config = dict(
    num_hidden_layers=9,
    norm_eps=1e-05,
    positions='learned',
    init_std_qkv=0.0168,
    init_std_down=0.00395,
    max_grad_norm=1.0,
)
Each number is 200 + 20 x the weight over its row's rms, rounded and kept within 0 to 999. Layers, rows and columns count from 0. The size before them is the row's rms in percent of the matrix's.

# layer 6 MLP up, 2048x512, rms 0.0809, rows 136-148, columns 128-255
101,209,230,220,196,189,207,220,207,196,198,205,217,231,219,250,189,217,192,208,180,219,241,211,213,227,227,188,162,199,176,194,212,176,214,199,253,192,204,187,214,231,203,194,145,233,207,211,196,193,198,214,204,175,218,221,208,205,163,180,199,167,227,193,157,191,175,225,175,191,221,189,190,192,206,192,218,207,195,199,240,181,225,242,201,218,190,184,200,181,183,200,222,205,206,177,210,205,182,185,207,194,206,208,189,179,199,174,195,195,192,198,140,191,212,224,188,212,217,168,179,203,252,206,238,199,226,197,209
116,199,197,193,209,196,198,170,205,195,190,218,216,218,201,230,202,184,201,203,184,222,192,184,189,190,233,227,242,197,196,161,210,205,241,198,194,221,216,200,216,232,206,218,189,227,198,195,251,196,217,178,256,172,176,125,206,208,198,209,204,186,222,180,156,190,240,179,186,193,165,225,198,198,181,228,213,229,205,190,174,230,204,180,230,205,177,239,153,177,196,195,193,219,209,182,200,188,172,174,178,218,200,200,205,157,199,204,230,179,183,205,185,178,224,202,195,198,181,181,185,224,251,214,237,189,214,195,194
105,200,178,201,203,189,175,198,203,160,155,221,143,161,216,220,202,215,201,207,187,210,229,178,242,172,222,223,206,218,226,222,187,197,215,191,185,213,191,234,184,198,180,231,214,208,200,151,190,172,190,201,193,218,167,209,199,174,208,172,169,207,222,197,227,198,237,186,218,198,184,218,200,196,204,187,230,220,202,179,219,187,164,218,201,212,195,206,195,186,196,172,227,188,226,192,190,204,243,195,200,197,238,184,203,234,199,203,211,192,212,224,205,163,181,184,203,205,192,192,193,190,194,195,206,180,200,232,197
101,201,201,215,203,216,190,213,215,176,218,206,191,222,198,209,185,193,202,177,157,216,204,161,201,194,200,226,214,194,190,210,206,222,195,160,173,180,199,207,183,208,212,178,174,227,189,198,184,187,199,172,236,206,218,218,234,170,224,219,181,193,155,224,187,227,202,231,188,216,188,210,217,173,199,200,193,204,210,206,210,241,233,211,205,202,177,192,221,184,195,202,169,196,222,189,212,245,196,199,226,200,169,168,202,177,225,215,223,198,188,219,209,192,204,211,202,237,196,163,218,191,222,198,168,202,210,218,188
090,196,228,184,239,191,220,208,208,200,200,164,192,207,194,195,199,193,182,197,236,230,213,198,227,198,196,194,214,196,201,214,207,199,215,181,215,203,183,187,214,188,213,189,201,179,205,149,224,163,198,199,169,151,197,234,210,173,195,187,203,197,192,232,191,205,219,167,193,205,216,177,249,204,213,257,183,196,192,171,232,228,217,229,179,213,209,227,176,177,172,194,207,188,185,172,196,195,191,178,228,221,164,221,172,203,197,204,196,226,189,179,221,200,201,170,184,194,184,187,197,176,160,223,156,193,221,212,202
099,181,202,195,191,208,187,227,207,201,164,189,240,255,209,175,210,206,203,217,201,207,207,198,213,201,196,204,208,210,219,198,178,177,204,205,189,185,175,211,220,182,179,221,180,233,187,187,207,192,241,229,241,230,218,219,177,203,174,184,195,178,233,178,210,176,198,213,193,231,170,192,188,198,209,212,219,193,217,194,155,201,166,170,170,214,213,195,206,210,201,192,221,182,186,199,212,174,228,195,203,225,203,182,192,189,164,172,197,197,181,195,206,196,202,191,179,243,228,214,210,212,187,196,194,162,205,221,199
102,188,212,187,197,217,198,180,220,188,210,203,211,187,203,249,208,208,182,161,211,176,227,174,182,209,165,180,175,202,242,160,174,202,211,239,197,177,205,200,222,210,240,210,177,204,186,171,159,208,243,166,222,190,243,175,240,196,224,199,177,169,238,195,192,208,194,221,174,204,193,203,194,206,179,195,222,196,219,197,232,213,202,181,244,199,215,223,201,194,216,192,175,184,182,218,204,235,215,230,218,201,225,195,206,203,186,186,199,195,198,200,209,221,218,204,162,198,169,179,219,201,158,207,178,195,216,198,221
100,209,207,166,210,176,192,181,175,191,174,151,193,190,236,207,206,196,186,171,185,236,203,203,220,221,177,210,148,221,181,206,154,172,178,207,202,219,191,203,166,195,180,214,206,218,207,196,230,213,245,179,169,169,194,236,225,212,226,192,173,173,217,221,213,182,201,145,205,225,216,222,159,194,218,214,195,186,215,204,189,183,206,249,192,138,217,189,177,207,189,226,201,221,195,194,193,243,205,216,164,251,181,244,208,228,201,184,169,204,191,207,191,185,196,175,223,206,202,242,202,200,179,150,191,192,187,190,187
097,207,209,201,207,193,196,221,212,207,209,214,199,201,163,193,173,215,213,206,178,187,170,178,199,219,228,231,204,195,212,178,239,202,230,181,201,208,216,213,198,212,179,202,209,216,176,177,210,171,183,229,161,201,168,200,228,205,223,201,191,215,205,190,209,208,174,249,186,190,175,222,203,220,203,209,198,200,200,172,190,185,188,216,243,235,211,205,213,200,206,196,161,164,196,171,221,202,202,200,221,179,188,212,178,227,219,184,211,188,185,176,186,190,191,194,225,194,192,214,219,260,217,191,174,220,214,199,203
099,234,205,162,198,234,207,206,165,155,205,223,201,208,196,196,158,207,160,248,194,202,204,186,175,210,221,181,227,208,205,217,214,207,199,228,196,242,158,212,200,182,197,232,154,202,179,160,198,166,199,180,194,201,220,207,215,207,199,211,213,208,198,226,185,185,180,181,193,214,231,213,204,229,165,184,209,179,192,211,197,222,198,235,206,194,221,204,208,204,227,167,283,224,216,169,224,211,221,197,176,184,202,229,174,202,248,208,198,196,198,192,177,185,214,183,178,198,200,197,182,205,191,196,218,195,189,224,223
098,177,219,161,186,225,205,207,192,182,184,174,172,206,202,171,218,197,189,189,201,169,198,189,180,227,216,224,260,199,192,220,182,172,146,188,197,164,171,240,197,160,196,184,173,230,188,186,186,208,203,198,166,222,236,224,194,214,239,186,192,218,231,218,193,193,231,190,199,221,212,207,215,219,211,196,177,205,230,237,197,217,208,209,188,192,187,175,156,233,203,162,179,180,205,188,221,170,224,213,214,204,187,181,182,232,207,212,224,227,220,208,200,216,225,177,185,201,206,196,168,215,197,181,206,191,215,181,179
094,236,194,207,190,213,231,202,190,189,188,198,218,220,209,194,196,179,190,187,171,218,204,191,213,164,199,190,195,178,217,165,195,196,191,201,224,238,195,193,180,220,222,209,220,207,188,206,203,223,232,217,184,214,212,187,204,184,220,215,197,180,211,216,214,184,215,177,182,193,192,183,192,217,171,213,183,189,220,194,213,177,189,209,186,156,204,183,214,183,186,189,181,252,203,205,167,198,190,194,184,185,190,209,185,174,178,196,168,173,249,209,236,171,191,206,217,203,211,194,179,190,215,210,212,211,186,199,178
097,200,191,227,173,208,226,229,222,190,222,190,191,160,194,201,216,182,196,193,174,221,158,237,211,192,183,184,207,203,150,181,227,194,211,235,222,208,221,204,195,228,206,218,211,229,205,202,195,205,197,203,166,229,201,152,201,192,227,193,175,168,186,171,191,174,175,199,193,196,197,205,192,172,213,223,234,211,170,236,224,208,184,218,193,177,185,188,227,198,210,219,181,205,199,181,199,196,168,195,205,230,189,239,205,186,207,193,223,154,216,207,196,214,171,189,166,214,193,227,184,179,165,180,215,236,160,194,193
# layer 6 MLP down (transposed), 2048x512, rms 0.0886, rows 136-148, columns 128-255
089,215,241,168,205,171,182,189,218,219,188,232,216,204,214,192,182,208,234,175,181,193,210,234,191,213,196,187,184,206,220,213,169,207,220,187,179,204,206,224,196,193,215,169,244,160,199,192,188,208,175,232,223,173,205,191,219,217,210,195,183,198,181,221,206,183,199,183,201,189,202,170,193,235,191,234,214,175,237,192,156,191,239,208,232,230,172,215,214,210,199,209,218,209,166,205,207,190,180,202,198,194,202,235,218,205,194,191,201,209,168,174,204,199,189,200,159,154,182,183,232,209,235,214,216,187,178,196,223
143,178,166,233,192,234,192,225,203,201,187,173,214,176,192,209,196,195,214,186,240,210,195,169,203,227,208,247,190,213,212,202,182,189,205,214,169,210,167,209,155,199,221,183,213,220,205,189,218,197,174,196,191,197,179,164,204,204,180,212,200,223,191,189,231,210,201,187,200,188,215,209,186,201,230,228,183,172,191,230,202,188,178,171,205,199,181,207,199,227,175,198,173,193,203,172,218,195,198,189,211,222,198,168,215,202,199,194,253,189,215,226,208,220,203,171,221,221,213,193,194,195,220,206,183,183,179,199,191
100,214,234,188,233,214,201,188,195,188,212,189,209,202,190,176,222,206,206,171,188,185,211,208,212,217,185,236,208,205,220,192,213,215,191,223,214,185,219,220,198,211,189,195,136,185,240,239,186,223,176,197,177,164,215,185,202,194,172,254,168,156,198,156,225,219,231,218,190,203,185,248,217,196,196,175,161,157,172,194,207,229,204,191,143,194,195,223,224,181,200,198,190,206,221,189,164,196,217,180,175,184,164,217,193,190,221,216,180,205,189,180,215,216,177,226,184,209,216,221,188,197,192,210,204,189,194,193,180
102,212,180,199,206,234,199,187,169,205,222,229,223,164,193,204,203,214,161,218,234,214,221,206,181,203,191,200,238,200,230,226,183,130,219,206,166,208,168,208,197,173,197,201,157,208,200,187,202,175,206,174,218,215,176,219,189,212,223,172,206,194,182,204,194,200,170,195,210,210,234,213,178,179,216,193,206,216,194,178,182,188,205,231,195,209,218,234,190,210,226,217,253,181,150,179,200,228,208,231,201,215,200,233,232,187,225,210,208,182,219,177,207,210,216,191,187,211,209,173,214,201,212,200,188,213,169,216,206
100,180,208,200,181,198,146,210,179,186,187,210,196,196,199,202,229,176,197,185,192,210,214,201,157,182,204,212,213,238,205,182,216,203,204,203,185,209,217,140,197,198,222,176,212,188,227,210,190,183,183,201,174,226,213,230,195,182,204,200,200,174,210,215,208,187,197,202,210,193,169,205,180,203,197,170,221,219,193,226,212,201,198,171,174,199,179,185,175,205,202,197,154,172,211,220,192,152,195,168,198,203,201,184,219,194,214,199,214,196,217,209,222,195,224,204,212,195,215,204,184,212,189,214,183,201,237,223,197
102,222,191,217,220,232,159,191,184,218,193,226,180,212,235,208,183,168,193,213,175,204,216,200,206,168,183,195,237,224,187,222,213,215,224,189,194,192,228,206,202,231,189,236,157,219,190,208,198,162,181,207,172,218,203,204,186,204,166,196,218,219,193,204,208,198,212,205,192,205,209,189,188,183,187,212,117,202,221,195,204,189,272,208,189,171,162,216,242,193,180,197,223,209,217,202,203,236,227,168,196,221,162,166,196,212,170,236,175,193,190,190,222,163,224,223,165,203,181,210,226,152,201,185,217,196,205,219,225
095,201,212,197,197,212,208,190,205,228,190,200,199,187,192,208,216,180,209,202,198,211,169,201,183,234,202,201,216,232,185,208,207,245,212,186,199,196,195,176,200,180,231,202,154,191,201,208,217,237,223,226,222,230,226,231,187,192,197,173,213,225,181,193,191,183,181,195,173,202,213,207,188,188,188,202,204,198,193,216,189,230,194,173,197,181,209,175,227,206,204,202,239,205,207,141,194,216,212,199,203,207,206,218,192,184,181,185,225,194,209,220,206,221,218,199,228,201,203,188,203,244,222,213,207,202,237,200,189
094,232,225,188,186,198,170,194,209,207,182,223,231,207,160,233,204,228,225,186,170,193,198,192,217,198,184,191,208,194,210,179,190,178,219,193,189,212,200,193,182,173,175,195,227,211,208,218,194,197,146,233,183,210,222,178,186,153,197,199,183,196,222,238,234,198,199,200,207,188,182,200,172,197,184,183,194,183,215,169,180,210,192,218,170,194,201,187,168,210,208,192,194,219,216,216,142,172,191,192,167,180,203,220,222,202,204,193,187,203,192,195,202,231,207,193,217,189,194,214,180,152,238,233,199,175,186,208,217
098,207,215,191,241,196,155,205,201,184,223,204,211,212,205,213,178,173,221,201,206,183,195,193,213,189,206,195,202,209,215,201,206,204,211,215,203,201,223,207,179,249,187,165,278,182,197,213,217,186,213,190,222,205,202,230,258,186,215,186,195,194,202,196,206,216,194,175,229,208,181,150,202,175,198,196,174,216,206,210,167,168,193,195,195,173,235,191,217,214,192,185,178,196,203,209,217,209,210,173,211,174,207,154,223,185,187,189,215,175,171,208,171,186,199,191,201,188,203,219,175,238,212,160,188,203,208,201,229
101,219,206,204,199,237,180,178,181,180,234,210,181,213,232,219,189,228,223,197,195,236,165,196,189,220,211,158,205,215,183,212,192,219,189,212,195,194,179,197,184,210,179,199,182,192,219,209,200,201,186,227,210,225,202,215,179,193,209,161,190,181,227,205,174,221,203,196,213,210,197,230,201,201,223,207,213,201,211,209,183,216,177,256,232,202,237,189,186,175,196,155,206,178,209,185,213,243,175,175,183,163,190,233,182,210,180,206,209,204,213,234,188,186,223,177,212,219,186,219,203,211,190,173,200,206,190,187,194
095,180,140,176,210,153,191,234,181,184,181,186,181,218,196,225,231,220,238,211,235,198,204,218,192,167,215,193,191,177,211,170,194,170,186,192,184,240,228,194,169,205,222,222,174,215,198,214,197,187,205,231,229,183,165,211,170,214,205,208,202,174,214,223,220,191,173,238,213,183,192,197,167,230,200,181,213,224,222,200,188,184,199,214,217,201,216,194,181,175,144,234,211,221,157,215,192,213,214,222,219,167,160,206,179,196,197,196,170,225,180,210,222,222,209,178,231,185,181,205,193,216,203,194,191,205,162,202,212
118,182,213,167,167,185,192,189,223,166,202,210,222,219,166,235,203,184,214,215,174,206,215,221,142,193,188,191,201,231,200,210,191,191,202,209,206,203,190,188,171,212,221,239,150,204,203,252,170,191,180,191,180,184,192,205,204,186,210,186,188,206,203,244,216,216,194,184,191,207,225,203,227,224,171,189,192,215,212,198,217,206,194,208,190,200,224,198,227,194,175,231,208,212,185,183,182,191,203,198,168,201,202,208,204,168,224,177,207,166,212,181,220,183,180,193,213,211,216,239,219,227,212,213,225,212,189,181,197
097,204,214,204,211,202,211,211,202,166,217,202,197,171,178,191,208,222,203,196,221,205,216,245,215,176,174,209,224,208,197,189,183,218,182,201,196,251,201,200,194,190,225,190,172,172,175,222,191,180,194,164,177,222,214,227,187,207,198,202,204,201,188,233,239,177,202,212,183,173,209,204,201,230,214,203,192,205,215,173,192,172,203,184,192,190,220,167,158,225,195,193,233,199,173,186,193,210,159,210,212,211,210,208,167,179,204,197,166,216,197,182,237,183,231,231,165,202,223,180,173,194,169,193,204,181,195,199,175